Weights of a small transformer language model.
Size: width 512, 35.3M parameters.
Architecture: rotary positions, no biases in attention or MLP.
Training: a variant of Muon for these matrices, 728M tokens, 11104 steps.
Each number is 500 + 40 x the weight over its row's rms, rounded and kept within 0 to 999. Layers, rows and columns count from 0. Numbers have three digits each. The size before them is the row's rms in percent of the matrix's.

# layer 3 MLP up, 2048x512, rms 0.0763, rows 785-891, columns 128-191
095:432537518563456480516473513455470487504557496455448485554525535570461472497520541585504488528493470558518569493437501528532496504524535559563519440538434510548465525478507516489495528539527556
096:521436494502471459505471518463497505524470502506474505507480553470533502485533486498566486526449539484493514493419463544534543435538482448556493454425536505531500503477498468482548519497548505
101:498494514508446453507392543589544425546545491473524537473476529476461562478560488524480510489520476590452496537511527499483465465554458472502539523563476533522495539589519503474494479537406469
097:504462510488544454499447518433457509495514503498425562502507462405470482516515489471454548502489527461518451482575491543520574513581449461514428554456461516532473498486392492555580511522465506
100:441554551472475435464488511466485547555558476459547512511515456480484543495525524471526467502453505577569469486505552522479499557487498525500615534509426421448500484502514455530481537428474496
109:522492477499474487527503465443482491491499549542484532541483547533520564545514494516531515540512561654459468484486486528478467520522517530487479480518451562514511570476533504537501448437452531
100:456504490555478488458432538471426570505492476461456532478478532499486514529467447516481521563488486619468469423446478517559468430514568519519448435467560493501499453513535504410485496517480531
098:497498479528491526487552476485449505495561477516438462516476507486445475576488443491616478502484445468484518513488520496562522548492456479570434573542509462540520602578478593552562507534522488
103:514490536534492434532478533462520463440493507468462429560467473490484513541600535511495420529535553547547535534505496480459467393448480482543461527481521532464489541472510514461443499487513559
097:505516502447508481487442483519441516480546456538454507563523418477477501496519467505457553510499541448489435458430531510466490428485573535534451533481508516580473485457528514486464534463528523
118:479494519479536485589498470570533491570481573469549438541466493518441491403430513528530482512453523594448458538490478510508512457475506517517463502547509544493517504445507517507532531501524482
102:494493454605519551450513486522523483459574509482431424451420478525518502475521527515529545496405478496459525520533521490494501560479555491556497495509468481550516530496453445486546550468518479
102:529493474468472488540508549533428489494539554531452491446508528451488474535442520508470581502487476565607472496525539579495537457473536397511473454496542516508460482516454537528539568512527526
100:446491509482546407476481525527486545523539489514449443562610476543557453568447534563478519435493569507420509549488452530481482497538445489485496499425545466449471475460499529608510561548444535
102:598390474486540451520512493531509559473569499467427506517472504480470491514563498462486577494522536535439517505460552507502403484553521485524516506452614530449495499527531529491525410431465487
103:420423477478512542541509501422500512445536524591513447456480578465513539505550546482536473498449503419490462492479476496486486518522494489499524570507484531496528516550450522456480423491461524
095:475437508482503497523444498533560578516474571544517473519540462548505550493486471517462483445457475474513560468519460484545523510476462486470541506489445507454583457521516534550503437518475482
091:461551463398517499472444472381526491534448509479521566505460565514490582457542494509456458502504486537497580482496445496548485490506433498471534419494455494552465558468510523529543541487473472
102:494457506520551420541490417544529507523546448510517514485488547557487492571498502533469488440465457491513494506545554455482456479528502465530519469398497510544479450466482528485553501467482543
107:507447535514434528469470504496438436501434461567476525555494520533474541471507500506462519488462501532564486524464559464426408481461491436484514470523478509589447473519467520489568460535468521
096:558478493532512437520464534551467507519488511477477496479473464531488539501448512444549513487447535453530547555469501498499517519512461479456515505492474530492522480547524522465588486508573508
093:534515526505500491520442545475549490447541463556439571503461511475458555521580572442433476498591556511508501516503502552529530490448459515461488468546537565453496548521432417478462487480490427
103:499526453492515473517572426484493478437533505521500539499481587473470468486442515493453498434456488494504502520507490489552522486485451463472440572433456486554449509535514499497532510445494452
093:546538482472550493538473414474454546580492528557486508486569435506495562459527491505522513490508510489418481565508491522516524572468583568462479540577514493557479533541508470499414554477508457
096:515492483516514494444486453529493492487475495509429526539484440486485565532489555478507477536478511577562523464471536550511548495519455453481489511485495494554500575530480546482534512441448573
101:484456480445487497509494548489497503497480538453429461552462480447489523511421500529440447503422463591488420526491579507524515438500495523490527428499526522457518477526433477487493442605550570
101:458576449511543534525472497551467508487569501463574490506491472532534496527388571483521538465510486509517445504487458530485526586559464526471398469463487483578501491479514449487511470499499534
103:549543516508432467447516511509503458536507449460468528499454492495528489486593523478476511461542522558436475492462464536450507518516523509458487494498444472474511527468580542510497525523516494
091:456418411472543560589544505438460516510564420508497481525463534467516485507485501496514485485517535540532443546495495472548450436500487533537551461505424410501537509415508475460464500539558512
100:451441469450490470528506485487554549525469493516425481643472482466567559493511463438457511476471524529473444446456544472439448506548450557458471506530487529489514468450474546464542429469539553
104:479532460530459479484553500536423545479468552509519617503551456559447532529521496510505491512492508443543467562497486519449562429467465501515566525476477559406539421414495496448510436529528473
101:553565522521494506439548496507473528470567445500538510469517523509453479444508501554531468484468523409503479467504478437511542485456460519507535469528526427469531502477441496464388462525526523
095:490565540412507422578506500500470498520515491529515567542472549495567550474394476534469454490517486534543521529470468504529477518471486555510542464533541546481532540507458545449467530523494475
098:424522465418537479527449507501423496445505483507471455481598478569539508475492421546391572513457486530448479438419464398462526511510530498481529514472537503524533523552500523499535478506482504
105:480504505474495513483485467540504500538487483479474446546502450500467531480514480521457445496482557501468476539495462465450524378473473554518515481526517380505555433458494484478450526479518477
097:536517469570513484533467530546513582477575513499516522498494510456529512489500451539539520460578525483477469483516461496483425447509506463489487494496553586578494443507497527463507500452578490
102:478474546467521510531487460508527499508411531460588428503467419461475500507522484459522559437526411504481471494513532559450502437485543482453518509494571564430513447536493540443460477511435520
093:478562515513548463461563533516420552532445517489453502464449512495490504460560501527519468445486532494479654508469498473513514526515495536548419493502420488551494555492536544431491430468489542
102:456482569562432567464522494522496541518485486480508532559382511471507478481564480511484427497512512500467474414554492523517467478448532537542493554458553532487479516406502476557536448569513469
093:495460464530553498539404510432458506598493545582416525485524557527541470496624517448440525497511487549463465469488459504539465490476483517525497439559476493532484559480458515497452558470496525
099:532484514481479428514469539497537488484517518459526548560493514508488511547521476462496502469500494499496512476442523474455497574543561488514448520486485480501541518573507525381548543478444446
101:453523529413505540524488441510500496483501453445605518556536511430569474514471523484520419477499480525521503509567528500483490474441438546520498461449501484410466479449501519502540550519532564
103:450513475452527452582518497523568481495485498506521499536483537544410462524460516511492514463478538394455445544489538454458437483531528511494542504537508551551524526439476497554530497481481535
100:573529521488409529570461449541482500460491535498506466425552421571518537429524468491537475523529536495511499604486455564529455504496489488510519548458426496525474517482513504505526538505520552
091:525425483464476474536526477512481553403461520432477495516427542447480490458537509454411519534494485471502471512485508463422572460610500473498532472506472434456383461492499477515586524449494572
099:460542492485500447503428410502474531524501510495485468517491462485459633484508531525520535517455444498513541479477490513467416527465498499430481489481445467444496494477482451500537563478444525
100:540510539456462482486469468450445496538513525533504533497528512446533549536556493452483451552489497446475474535585549433467566535460489523592459530484430455454540466500557469511517489525494476
111:536406471522536508497522581517498505540486479478443511509527496535498531466532463554540455454399534496575449464511440514466433531491528459452453444543524469483542479513518516525521475524485517
101:447423502460481490522507529496540477523581547565590525518512513469539535508540463495472487457413486467489480444486591511467470458504613500614503536458478583467511565465504524563514496495438479
097:516480474493486509480522482556552481477523556533512506493480494472500576460459467544488476567566489492463500542495575502512530462558539477500504465508460456536500566497425521456463545463501552
100:437499575531469507498455462533510486435443531537471513411484501532545468616558498497483468452480469541456506518473545475434408430452499580579469452479489509509473502589550527528472536466556475
107:497590490510509580454555456517483609479493561509476483530554536486495488525459476471528505493505521520463542481494528524494508528540558456577453462506523455485599517511552538505490484592481468
109:389572479542504487468487479541539467517496524507538482501490529453474538548507545512436554588438507541455457530518530491525535518493510489499447503513459436578541538553521458539438507488521557
106:497526506524452516429594493508557525475527508464520503598475483550473522468449520568561495520425533413484500574457484482474515460529483458454515451490463476491531497471467486571501538533543459
101:497471469508458493475579501516494590517468452523471478433445485494493497493467460544588489402508497452501540521422531553459495540562521491537477528532503560545491551493473531512471485462465488
095:514545526527440576543483554463462448482520511496463547436556401489510531513554496453518548455475569474513504536532535526523452493449465466447403515485499604494468566498556558484446525544518440
098:521528472543518484460557527520463498505432505527536576534464517499451522541499441426481483452587515428538502492463454460450535495491438556552438543510512546449579524510431464531455505433495510
097:524591495471460494496452508490516544524547497565500520452473585513547538490522501567523487522520576511479513480544492537544500543502498503436479572500517480494450497457464454481464488488559478
102:570495504421473490560449393437434518562422548531449502447459503508515528500472557491524488454546515494397553501480461467503514510537421487472530477549538484493491401601457472507553453518506476
090:528548447479441537514512477516473471495393450553422455519538516507521514481455498533537548527455498467515526444512497503538459544421498491465498448487476579516464492460539485526473465468505509
099:510474545478503446639517481445552494523510556462431497516496608476480479516510506507536480535424521492537547483511474515492459511507512463489446540488482456518459511516458499443490528535509537
101:501489513503518518534511544537489538506599476528440548432505500484466509488447505518537508456460482480494581399493502556549488507583438519539415552486478485455491573494468507464376479553513485
103:491487485483514447477481530544506491529541531491520509484563488478576572465470524570478439435489424491497524535544439443453446526488486497508451433489466479584514422533511546497501509467525454
098:479452507470534499434537547474452487522548430458516507490423498543430542488424483461449555510518442456537423486511471549495526499428539488515471494547495479491561515437524411469518530541551511
112:529556542476456514456507541431469519476493539559446448478518552502516412475430528541452461554591462538544533454453500465546500483516451450475389469514504484459482527457485460531501529469561491
101:576493426540478468547503574471478437465432573462436540542530562534484467493482569517519569478545482432509495562490480496515489562517450456487519521551516577566531594479478474464519542503508478
096:550472566519524577503576468533472465453520518468457432529500526496459560486528508582530514460488473508441490493457541438540469502451493481529478495475552484588472521525477475469467501424545539
101:480483477428506519527437494425527536460498480523501511496538442424507490456457487547561487498494452541462519440478503508560449527447543563553520461534502452581471497482484553460474518547516470
101:505474455474445505450450526566475488541480543467559503497535474549477478472480500508527513491553461518449463507528527492508516520418565457498479430485544510426489451470453532490514520534515551
097:534517481477515534568509503529509436530563519440564484514504497451405524546455534482459459417460445447534469427517501573453524373510459482569465485464471549506509405494393460434509449516516516
097:601497557476460487506438503541559546529585555519433478542527483553527457533445499521505478475518549599495463553461547497490470423466445524492525466504473516504528469521433530513465480487510495
097:471469468497467523528539468511467538443531479508491536530522496456486526497465545419525533553517498540546517560508561533592433492488500475538443468502535443440475496464416464464564521443465466
111:517480544535491498489436622552525493464468476509563548485518494408499512467428504530526444500477474491473547510467513464482514505547529479547491504415551551476521470396471483506535381482494508
103:511503469506456507442575533501546480499462491597512473535485395563496528517579509508484460538532459483501608492497495454437505533466542527483464504458478476522473510503476465571477476467458519
101:495523523469470515468523543531518505475535523538492559534532515480550525549527461523470502428536480477424474555502456505518535532455589438535544456511494498500478511477468511529460510483483495
100:444454502573477498514489486534517453544524570531476502611467585478444424437493511491486475543477505477471552504436501475449472467548562479558494487503486464535504483535520512513547442498552521
100:429519480433494467470502524511489495488528524453493483457457530616516594543454516575548440548511555434499486395442505498503548484414451583520470475542500459511459437535524586499519435428477513
101:448555454577403513497472488516479505531538538489469504510454450457505418529445511475501535507485541523428496462527509525427586475512559561467528508492551543542520453466492495498566436555459515
097:465422500453521493513442487491543497516497491492456537493539502512482487530570509451432501417492538572456544458505534541503448507528468425465527515486509519515542508442492474458552516455555520
102:492439502499508484464450545498539567544522467469528454518430509525522495422445453508479593464399441501534509468445485491496511479522588507461426507533489447455423527501524511460489514490493553
106:519532517455513540509480546536507577487515492484558438512524501442452523534428526520478495474528533505455517539482522550464470558508494518503569483459541439420474500467469563517514513473425535
102:501564449526469500498495455491475417567478456491489371558485422468400551454485477466457444479515493551512464541429451514544471511566484466416540499489449506517586533504515509459529496527423514
098:529405467513537478504494430570493473516461429436455539572439501515529445446536454500459459494504485495439495520437560548451482487446446497443515528519479480462489570559427518450493474458522449
102:444538486479521543540496478512493480521503513424412487561515505500465549534569422513464534513475495588527556511513521444475489498516456535410518519503517495469536580452457502405506439447457469
102:439559520511533462511506546486488520537481537480490453455442482509551479545525523430485541606473548496571453557510484454530524455550476523538557514486474477523502454475491512489560438518468473
103:533492523479431486534510550496476502528451521446516501458544505490516472513520519477537571501507467449436514491567498525503485538534579546507529429557487505541478493526523529534479497515490482
099:484486504428429477459422489464522524508454483535489520528530465516468451498538520542560433559494463498582505510510486451398458527517500483551522535490544546492403462443485475434490525476485534
096:476543535493518503492515431440442447547498503525473624550577531532517524494422517516510473413575450519564467496567582548529458534455572465497440483453492485544496502547507561563484379524524475
097:470477504475459554447458535508462525468557478469462483563505534550526537522591463537545499440481456526430546532485585455474525538519461552518518522490477529527470433500497537518500467525517479
110:461406458505484485563473496539440560504496520517567537475559557446469504444466532495491484573532526514512562483540521511507508435494495513467564482491442608531547458548493464487450494569477506
099:550488530516464505494500541492497433533506545538503443436451508541472455477512499443457536560515479519435415467472460518462474442498466531544406492545530478549519484479520525525433494519530480
108:501527529486471580456507541541500438486509422520560518502504372531425509499504473499498512469542512471500452451531482542507507513550577516456555478504431436519485475467553515574472509474519533
103:452487499483493517479490548447535412524549483530488427486534498480484505510387517538504475461414476514515466506472495535470479426501421525455562531552507486521422485488536541447495407480471589
094:533529450591522458522404523414513491501460498477493430497507491407536465536534457531452504509529437500529577508488567406521471444479477476540467525509491486552534517529517480474639577542521500
099:488480368437509522453535489558485483516498506503505499436487477545488502566533517534452519534487442497457578450543479514521500503573436510513506542511494502479534528515432443504526488482454472
105:440581487454493490527567596510600500465536478492545480512511503533479489513520407539503490463465481528483533473512626471479441533463473476533520524504494563575514454515509485508509452515470502
100:510508542526529532513496444513414519507529509516471474489518460512547553549426524558477482522470486448501461535491507461438523508542544495583508483491435565550494533476541477471457507566534504
102:499423584483517594537538509460482438502483440510484469532603516523477489537584448458481481392411506553466441479479454558526517528515472514472493471421527517479503463543580523504553462531501415
098:505531547542497461513437515509505547521525526502490497482518538489465525507531449498586496514421509486494528515415456493522470435496513484447505423585453451500478526484532572488518475554444483
099:555520469545512459534501542565501568600549506525442508558453467499568536542476447472493513442476581519525482515492454472491518490526475431582516471519536479509563464527502512460490502548486467
101:475590493489474494539441351504522505533586570572521470516572490500429549500492556494476493568528508523472459444536481572565456450468498526524525541563539510527567620450425476524504511479518432
102:459528582481616559487465491512525501414455577481516505486494536476479412477482515499412521496464512542491495477507478475588560449514530454453544529513417602467430437498547508584488523507576532
103:529518452450496473540458438445432475480543506530520519507562466442530487445452510501484515497453485502540500494537466459513494555526482486507498520484517515536554438547554472436480449550572556
102:467470464505555553464524489511494537483497536503459442488424528452477486543544531473560487551488456463480523470422474428482477469554459483566478531452501535415496498509506444483530534451500572
103:456502561502464449483526496434518547480436503483493498497451458524544520562516528507455462504527507487485495478529522512554494524495494501540488489568551519454420498506483462568433508558444498
098:498468465457475431555478541471524447566453482487451523519501496509518462482482538443520520541505508508516530503511512494486447426511482436449510499460466483471517427565500426462485499547461496
098:581541466445518494546508473426559493535520511524560486491424522533611562515484547550546515472582489562495480438486506432425518490500562471557451446481559583571477472494456491497512543546509434
# layer 3 MLP down (transposed), 2048x512, rms 0.149, rows 785-891, columns 128-191
103:585492450533462439535517367540530504480489504459508555564523475515481525494523539499459518439523445521573505658450491455515489536488567431500488495510441536494440472544491580513461474524484441
097:589499521530544544496471557543459416550498501516524529509488476535491507504463556493497501440501469521518531421561556525412482463512542511461507425513502525507526530539477503395490525548462548
108:454524505505401515632453445466483507533439458482521521509522517443497490552542496412464463494565522600438515521539498475536547523489533506434463622533521541518447452564449506513509495476518479
092:529559503465560530534489491535486581483516513455506502535495511524534500470482400480500475524434498437528560522449503449501487467401575505455477459533545491443524433509556487462456404461587521
103:523501453500502590466517518537585473528493538457502492454435496519562501465457487584499534451497511485557462417558447472427535466521585428471448450391500453515463505471490491567458473515493550
106:453528534492523489628457485482472507489530524562445478449458530505464516544556522565486438447470482587532494512439580447478445479447488569505528545475535427481527529436477471512551423425467442
095:467576476515423566527467539503593506509555538542501541502512474517532490509521473485467504475530526446477491523559516500468505461497479495491528436484482501508509533532482479496471493476414479
093:482496515532581485515417540553495483539548472438525531489482516560516470501514547561432468486472493514518444479479470526456486507521535547449577456529461481478529491464504486532503467463535462
104:489521513537457510540430431470460587547594528531532544501498472487558497501467492491458496543468516600540563490476526500514556549471527462535517510491490531462577490506568469512537468574541471
096:481488554524541522487525528489499515599508558538495457523482540547452508469485563465488393512534495568531462481473504448560516560485504484517469530548497537499586512522470436537555548558474504
140:544464501503480485525508503502484501541464516481560474517458444502504479406466537460481502463539495504504424548471524475499478513492472547497455426544514485458526481412491548494475568558487509
102:410512463555449594562467485483464529480427501471445523438516478484543535525553445447555535468508480499487481421548495579581597484467484468513477509494514464513544512484522487507399494449506543
100:447491511546513521503546445478533463505441414476468528487522503530441485567462469495433481470479488502466524493559556441533556555581508486534520527592588496462455478531506566518507517506477492
100:436502560496458418530488507472480432562521478468547493543493474525442558537555541460505504555510450561497502473529547503497549526460479535537481481427522561455490463543483500472522453466544533
102:540536510460525417484488469608458406502572465460519557495526408513571528470517455509526465524474488501510561467525517535489570478454443584497501500488524523501476455491586555407543514527499461
095:512527485518499445379481472551521523491465545428546507485459455542481538549475450491460562473526535563492557550458521452493509575469467507472524484532468511550429495485523513526499494499552508
098:529482436534503468472537494520454451505527496476512469466498512513522411459512449485521531522437534470516508548495485477507489481563500507553457501517559466573520498469511430462473498547557555
095:486546486542454496518529519492473599534550497499472482463500520486434478503503479497501523460487507408547451528470533482468518413605503526532472510503550536528514441484480532469512565569475442
106:536555507495526463514516505436535526519475499548535496555517575498525538553391488480513489498574459468494474510487463504533450476529527569436447454454442553496513520505448495436476488518466472
107:462555534555563481531577468552470463584492530475425425530515471519512497493532494483472550461576534492509468460528457508510558471474576540527544458504433536454518540452494466561503471535522494
090:494541481505446469564515530478487505471617461577464461448527451569497450473516475461458488459500488530452502484473505509535509494445525522557500447448589473487519468490586479581514480489459511
095:516507451543448469445511449523486480542441526403532545504517520514541431510440489525583496524418484495443491575548515475530527516565532439546551508534492499559534467451536528492581495548500537
099:499466539495396502431503525534516501482519536448520518519589487453524522499565520512497487581531422466553459458479482502480507488540549514476447444501476524446556500524475488537439433518518517
094:483499501505463570493542548542532473440523478527436460533487486496501521470513518487456416523536478496584458510537499508502483514463509446542544442503536509476550466474480441513579471535487543
090:460516506526516553543497503459462457527488475488591496503537525539498457500502428538477450470493468464427496531436462490523448472481513560556501582593523574523523421515494425492428486564511437
100:528438512541514500453484517504468553460497480371574455573529495493539549504558484448478474581485479490524533485501458569457507534522424496481513412503551475579486511572528520410512498421483443
099:467534426532486482452524528548544524544421558494485468502434533451485438455553462487537526546495525452521484462480553487478427544492569511419555531518513515474416548494542442474467545522547508
102:469529522506515512481529490494474542506502606498525442478455541471561511565490496549526443465477480524485595468489505483470497527512478568487519490500574564449546498508528465547540456465484484
093:547502577495470508499435440432445527517515524509474525482552429512498485454502492444550487498505461464498487468469536492477532513518598524407485579484555474477519539503509521501610452507488446
101:469483472508488518517469444516467485535530488499542452522400604512530514548511545530506498512501463494398518450546480505525589500483490485461560498524458513467584537493533488513464537486551464
099:455460510553567503432520528545483502524509492411479570465513509471500565586536566501529528455435512507406466478391480454490433498441501557560501531508469487480496512456465500448508453500485511
108:510429446568495420497469525545531463522454504515517470549499480495580536474450515484528532517510413487529523527526608566504474468477458531515524461478480506494487527438455552520447566472612542
091:483450494543448477511449457450463502519514488488457502478486494529459486519601550466497568492453520569510492466539522547460521484497439468487483496549403508487460472507481429535478512504466614
101:505579558545500545498492438507536498515532553537497548522513473554457554446568478512527483496577509497493539577424481537512488507512498431528489514518516572446490491476498498519490488469555522
100:590475498460526496526461467522502529500419528570447529554503464551493461526483521541471504465400430425578464572468536466456510518554549546494540454480449597456458504514443496434555522469510474
094:588549515466502432457479509538492520519509515485499483577516462529453430517484472484506490455448455485470418499479470534511510499487467412488520543582478458459495526465480530518476524533487502
102:480541452468537477496499489515565536458506523474481505481505504523545560492547533566489481511485453531482473505435465404534413502518464555505490474514467485475465531527527511549517521487555486
100:471484526522523483525426520459573461477517582453448462443536549510491505611490525536453508560466473508577473558527441495485448519534498452546527461503491447554552510472515444538486562475465500
101:479511492517481607508521532502496523514467492505517505481468556498504478565492416490506548483483562511467519508488519569476523461473495538456454567531435442529480464598544487476465481493503532
095:488547551489491488474591516572506519474510500428519539493510412470479461515449488513562458471478535456483533541471543476378530478552507480485496488520502511495498477553541498533512568506515513
101:466494506457511461464511504560490484579510527479533493525480467483563496590484539467506585479508527492497462491481476549483545498485433521501514564422427447485471470518528486540451502519452533
102:545451462536449494523549512523511530547512480482524518474491497495511461528463473458479468539460521497522495485517560482542572510507488570492548456429465473543449539467473413476497462530552537
101:533524518464475528440475442459486494534472480547575429460508530539573492553523516534545472430547463472486526507506444459481458503456457537443558503469582534428446452575568513503576556519529513
110:435469508520554546556450560556505504490588552475465536551445569525565534463529513496498416483502509514507488492535457456524505498476482472513557598460505563619517457516437482525434470421546497
090:464515456531457469493517533608567442541529533527500427442490463449506455465460568503476506512490516514425507509515492582505515507414522544489441470481548467455539545541528489447492474476507512
096:536482548513497513494545568501519540557531524560456538476497607472489453498537507462555435480602507538501490559523498497470521457485550454499491529402534539511567428539448491528457493468536544
094:466589495498482559568492493506504532532488506491513478478476529518504486520563506587470487524446517560505550486464549535554548484482524491469522534486560474600541472455513534500528442470486460
108:556536489555496516461524417471474500534542539433529514410518565538524482502539489513450452501521435490490516553526442438496477522562475561474424429554476421470527538576517526562429551445505446
099:544558553499539548464536456496477513471449490495507409504440561459445457472485448534485460481569443508526404547426439538563557488511460524413529482496497507538448446494474497467585459534531486
098:467513526440429490526458505491479580485473580472468514522424459555510500533562576527555515496464491529565541386489484481506516583565469487493522440467578563550488421482509485500524433485542487
102:486474493483498441490515547533460544463495466501513526505564490515546502419495496533466535463523594436538497453532513518418515539470500496499489535560468457542521416506492518489519478505475485
108:452539470551532432456537511485513481545481397499452534517531456485477492445514484511540399490471548513441512497474519461493457474509574453572466516514473492476458510538454521517478530545496507
115:568571593528584471512570501540452509563539370481502541531486539452492569523417479487559541486484434480518509458450519504427490577520489477486440559461542474487402494477578460535390518457501514
105:514426521508522523480462525543527504471545496470514501468479465429586521432509476517537502566535505519478479471497525538554500522475564469509531475479567437443533473510527494505495522468464481
094:517554557514551479499498540555496442513483478504530473584525567490541493554462547467479526503470508547534480484564534513470530465461482542506488517491458463503538527509498487491478558478463540
094:491428462534512487518475479509504549574528452440509547560446516522502474491445549558516492518466435512498494490410555522496484484519506512543510528533513483414499455517551453523537526474489560
103:569519495552485513480564490462519550534502572454476489483482464528459514552593467486456516519535482531486513523499465530500516469600502431452482536490506505544481464453615560549420527602547496
099:515403573416468517434543509475514525493444568539467470614482506392525469465535426481453443415443509518482507496446480483510519514519515541524453467569458528574460494435442490478523563428446494
102:478461504565526468504445494445518486532487476458455498548492469481539556529548505533537480498546494413528455478516590545517518542486586463544481460499504560436492604410526438475481501454531577
090:470469524506476470455472524483522538487520450503535533477522489473547544484546498439461443485557519584468528484480488461456528469476549543505517486484556505567557462531401468565487529505471479
098:478498531464442502413483510497493505498553434565510490529489468540538498551476522474515472563503480492430448492456544440480494514502539548514521504506500521473472530531458510549472531484523478
100:498455504439527550522471488479529465501510469445568498461485530471478524450548565442468478558548444541530512569480490548540463495428449547495520510501514531552512488537499534558494463504486490
099:574547525450442507443481460472537465492495549542499495500447610489443456517515421486590480467512546524493520486493522475500518557510436446485504538463559554558570513513484515472495533507533505
099:524503498503508467481513462529448524499492523523472534526553523479526559506507510488452438526519516521518567492495436497445470534542470495501543526486573504565423495594462523510535494432456480
111:481491476466460528494448488476433486512503564589552536516510547477533544509546499510525400437596513508455555445502470543562447435459485524515535491462495569465527513468536534501475537445483463
101:498439454499557502515490471536489498513423431468530490522372505402438505526407495464439471516524435569515498496474496484424527448537490640532480537480525483437464464459472431522469481529478545
093:480454407450475472500570452523466518486477493487517612481514535538525496457425489508465537515496560476564492512491553526492575444525477585460510587513454514451516475495535484471416528527451504
098:498499507579452476516470524532537484630505496522437498510451534568505486506535516567518439472513478491548529580571491509418551534519503472482470496426480539478527592530439458502587524522516569
097:469545499488559540498531479490493559553479526525517471519443555450482478551406422475440513502512565473507506489536460517392413580493537602451494466436441488553490520469510487491484436482522557
090:475516504524472450454484502496485612567490469495393474497535528507550532472526504534517562557548474585486535596455473419525448594460533566517576559492506429456494580450564541608536472478502513
098:402465467497458555468509497460495486459456502459539516413514484555504535544535534468483572509515503394507472467509504426551532467467514527513453543560452543437501536469529550485519553490486452
088:546542492476524518495515517538490479529445517523536464489462484529516484474572459548477521441483530488489468491493446452426521500483490534452539516420473532474497548573518521538479458575556532
115:522496462515526543529566472589525472503472422508478486515545521492495491449479510578568466491535486519519461502448466507512543503515530531450486422550531512518479578503420531581482484568491511
102:548545462563565562544524492517476475438532561467476498422530513578463566563443482544482509528541593477528522518519496523520512537557469522461467482457543449564530503480537538454545481464504524
105:535543473412534517461458470472501530476515516547496439470487470540530447553461528570493515440537537431563466576514497496465546535465464469557573455510496439507589512489486496468541438507501527
105:446550493514441523492540438474493414493553521484534414503551408500516520529485510501540479525462489463569529523416566439491500473544554434575512504482497463458467500468555543416513448434526514
103:480468501493470486521535487476509509541491484478463419526489489522533457449464496468524540499483462514542520587541519539460461486509493451491534459529471519507534464467469393526490423433459501
099:505507510507495510530499495507492440462540508556546459494466467509529578511490510457526402531513512530595545531501548404502473468474520433525478431469461510460449537490510473515482523464509500
090:542531546504441540566554566483429479469413527528513465499470517549484524522502474458540526529507506495562475522567535558476564482478482511505513550520447516583394513477497517540441449532475438
103:556550507554491553474504482514482508480494477499533506507557503462492464562439454474481462413462496496445547503503525466550552483538462519500494386466542445461569479431445448519461511545471559
111:511455447418539545552510530507498483515486562570580552530505446594440485495470533538492544520524503470473581527517487457505465503463495484501520521463570535539465514468491498470473440480535472
094:509470465487576477486483544507496523471528488453540476462477495507591441529536519519467496475495500443504481487511523492474490515453448459510454563502537469464400559503413471482496555372466480
097:470578522450523492539573516490523511492477525457500414391484541524540486484476506512535449549474462525478580554476512551492479487535554484517552460500465431514389408524552530518501508516478518
096:542464549496527499465456535471423523532501512565479439482488519442492474453484512566505490465456505513441519461494463493443436480531444470514476484497411485512439432505439495505539529533471529
104:499470571536461446537569424586450448526509461537541474503535520531498519502476483566431471514474533476528499509513521520470449484505560502527453476555460506597483549522515484526469458429465503
102:508522457547497516483524525439526428498526500485439442521483475538550513486483475479515459496568561479528551506435540481505465500532470519449508523420417543550534521471489467540502568535406459
091:508513519555535500602556493524460470573548461447508437525551496512508545556429504589507511458491587518396563512476522528574515488562499520463503498518544500463539495463491548509511451548503449
098:495533512528477481447501517416531526505518472503468456536474484552410548467562549466501468552431504504448521484497534455450491401561477529502526536535434563471540483579494469489464533523482499
095:498493471508538512469517477525492486513440473488508506505495497523434497474506479550477522427549560576549456542580458535557537488496450517535515477590553524470462507502475461536510431466474499
111:502469489514501533486519473429522473484512562529455497497521377558460516492580498470533481506491511510498514466532440506468552522483511476445445486540462529570480457480525570546417561501474533
103:543489469490495475511519505489499507446421456488510473512508469486437422512479531411476531491452461493492487508517525475511517564551426465457439458482532527524462422512429481435565485512527530
105:548482537501413466445493430518494533512510480415492524384457560493533471509444566521527516550493500477467622417414453503483530459428513512510513569477536496478505478591506529517456474486543497
097:460535562529495508484471505592458551468471529462499502501540384495462512445448495503440547474457503580493528526493506473468523513516464465533409480535486475464478457455503515445510572457517427
090:515511554441492476457553518522493458461500481503541510415450483586487564523512528526543483440472493423544461495522432537555521581512488522490495472481488530502446475507449406509465517459462562
102:545508538426483548510540473464557473491459511530466533551547469484471463485424420457500468487532466606442473522508545428509492471420510488511501460473461444484460449501469537467495581500560469
107:506493474496531488557515501497415482402452453433572513481502504489580507524454600508513474489507499444480449487534486461458537530487533493619508552518563506547529503467456524502532554545421507
103:470449530604494433480502495481479463579527424477451550475499383496500573521436469423486513535538519482497487444539471552559520502471384471458505456537499472545507544448464485488498511488452444
102:447473527551501459564486545456501469538442493564467528484462526466488469604486537472485464528519552526547495579549592473504536488468481507445474495604528533490487486494508500465510527490454493
099:532471426480505510546471476508512544514532420551459449490465562459458552487488509453590538465539439543470427495476545462546513541470495488508502558436453423536634549525438489468577528501551534
100:457503470483556470457515460464531554541437566552561529467602465476482398473576519467556424507477472488524517524435552540504554544482510503466463482545522506436503437575449469531437536543556505
100:503537553513536486458505552540508607549487530540447503494526507486533495576468533511501537513512482494552492476568473480453567497486458458475551527493479477512453457512514512498501466449449500
106:524532442506428523434477478484503571494456430464512455536552459512476512590488440571534562434502570482546456491446485601504490483451450529488481431491552476563431537497563468469486510398550473
100:499497447503460418491526482535501512436511557467421542511528469521476471525453521495498524496491494537427533554490512557543488506479539459426564505463522444514428464519525475450536440547520563
105:484542521458598550474574433567540518451563513559535445463538515455567508461512477562539481507539448483502456515456453525492498463490475488573510524535492560574416540581448534443590527523459451
104:468457504480520494485533560438452469405505477501470499455404498445516423500487522479506522481511524520546479468527541427635528475499520518464538455435512465471487539504488559523525486531488464
095:489471508524499583561458515526510516539515498545491554451589511530509570565543500533473469448503470562596528528494533463451509533460535452517536473496469458512523452471486530568517499511617530
101:510514544513504528513512459516483497480473501444502467484558557536464506488546469495488541546499425432547487474573517484505500521536489553470537527517458416533539495452402487585539437489503523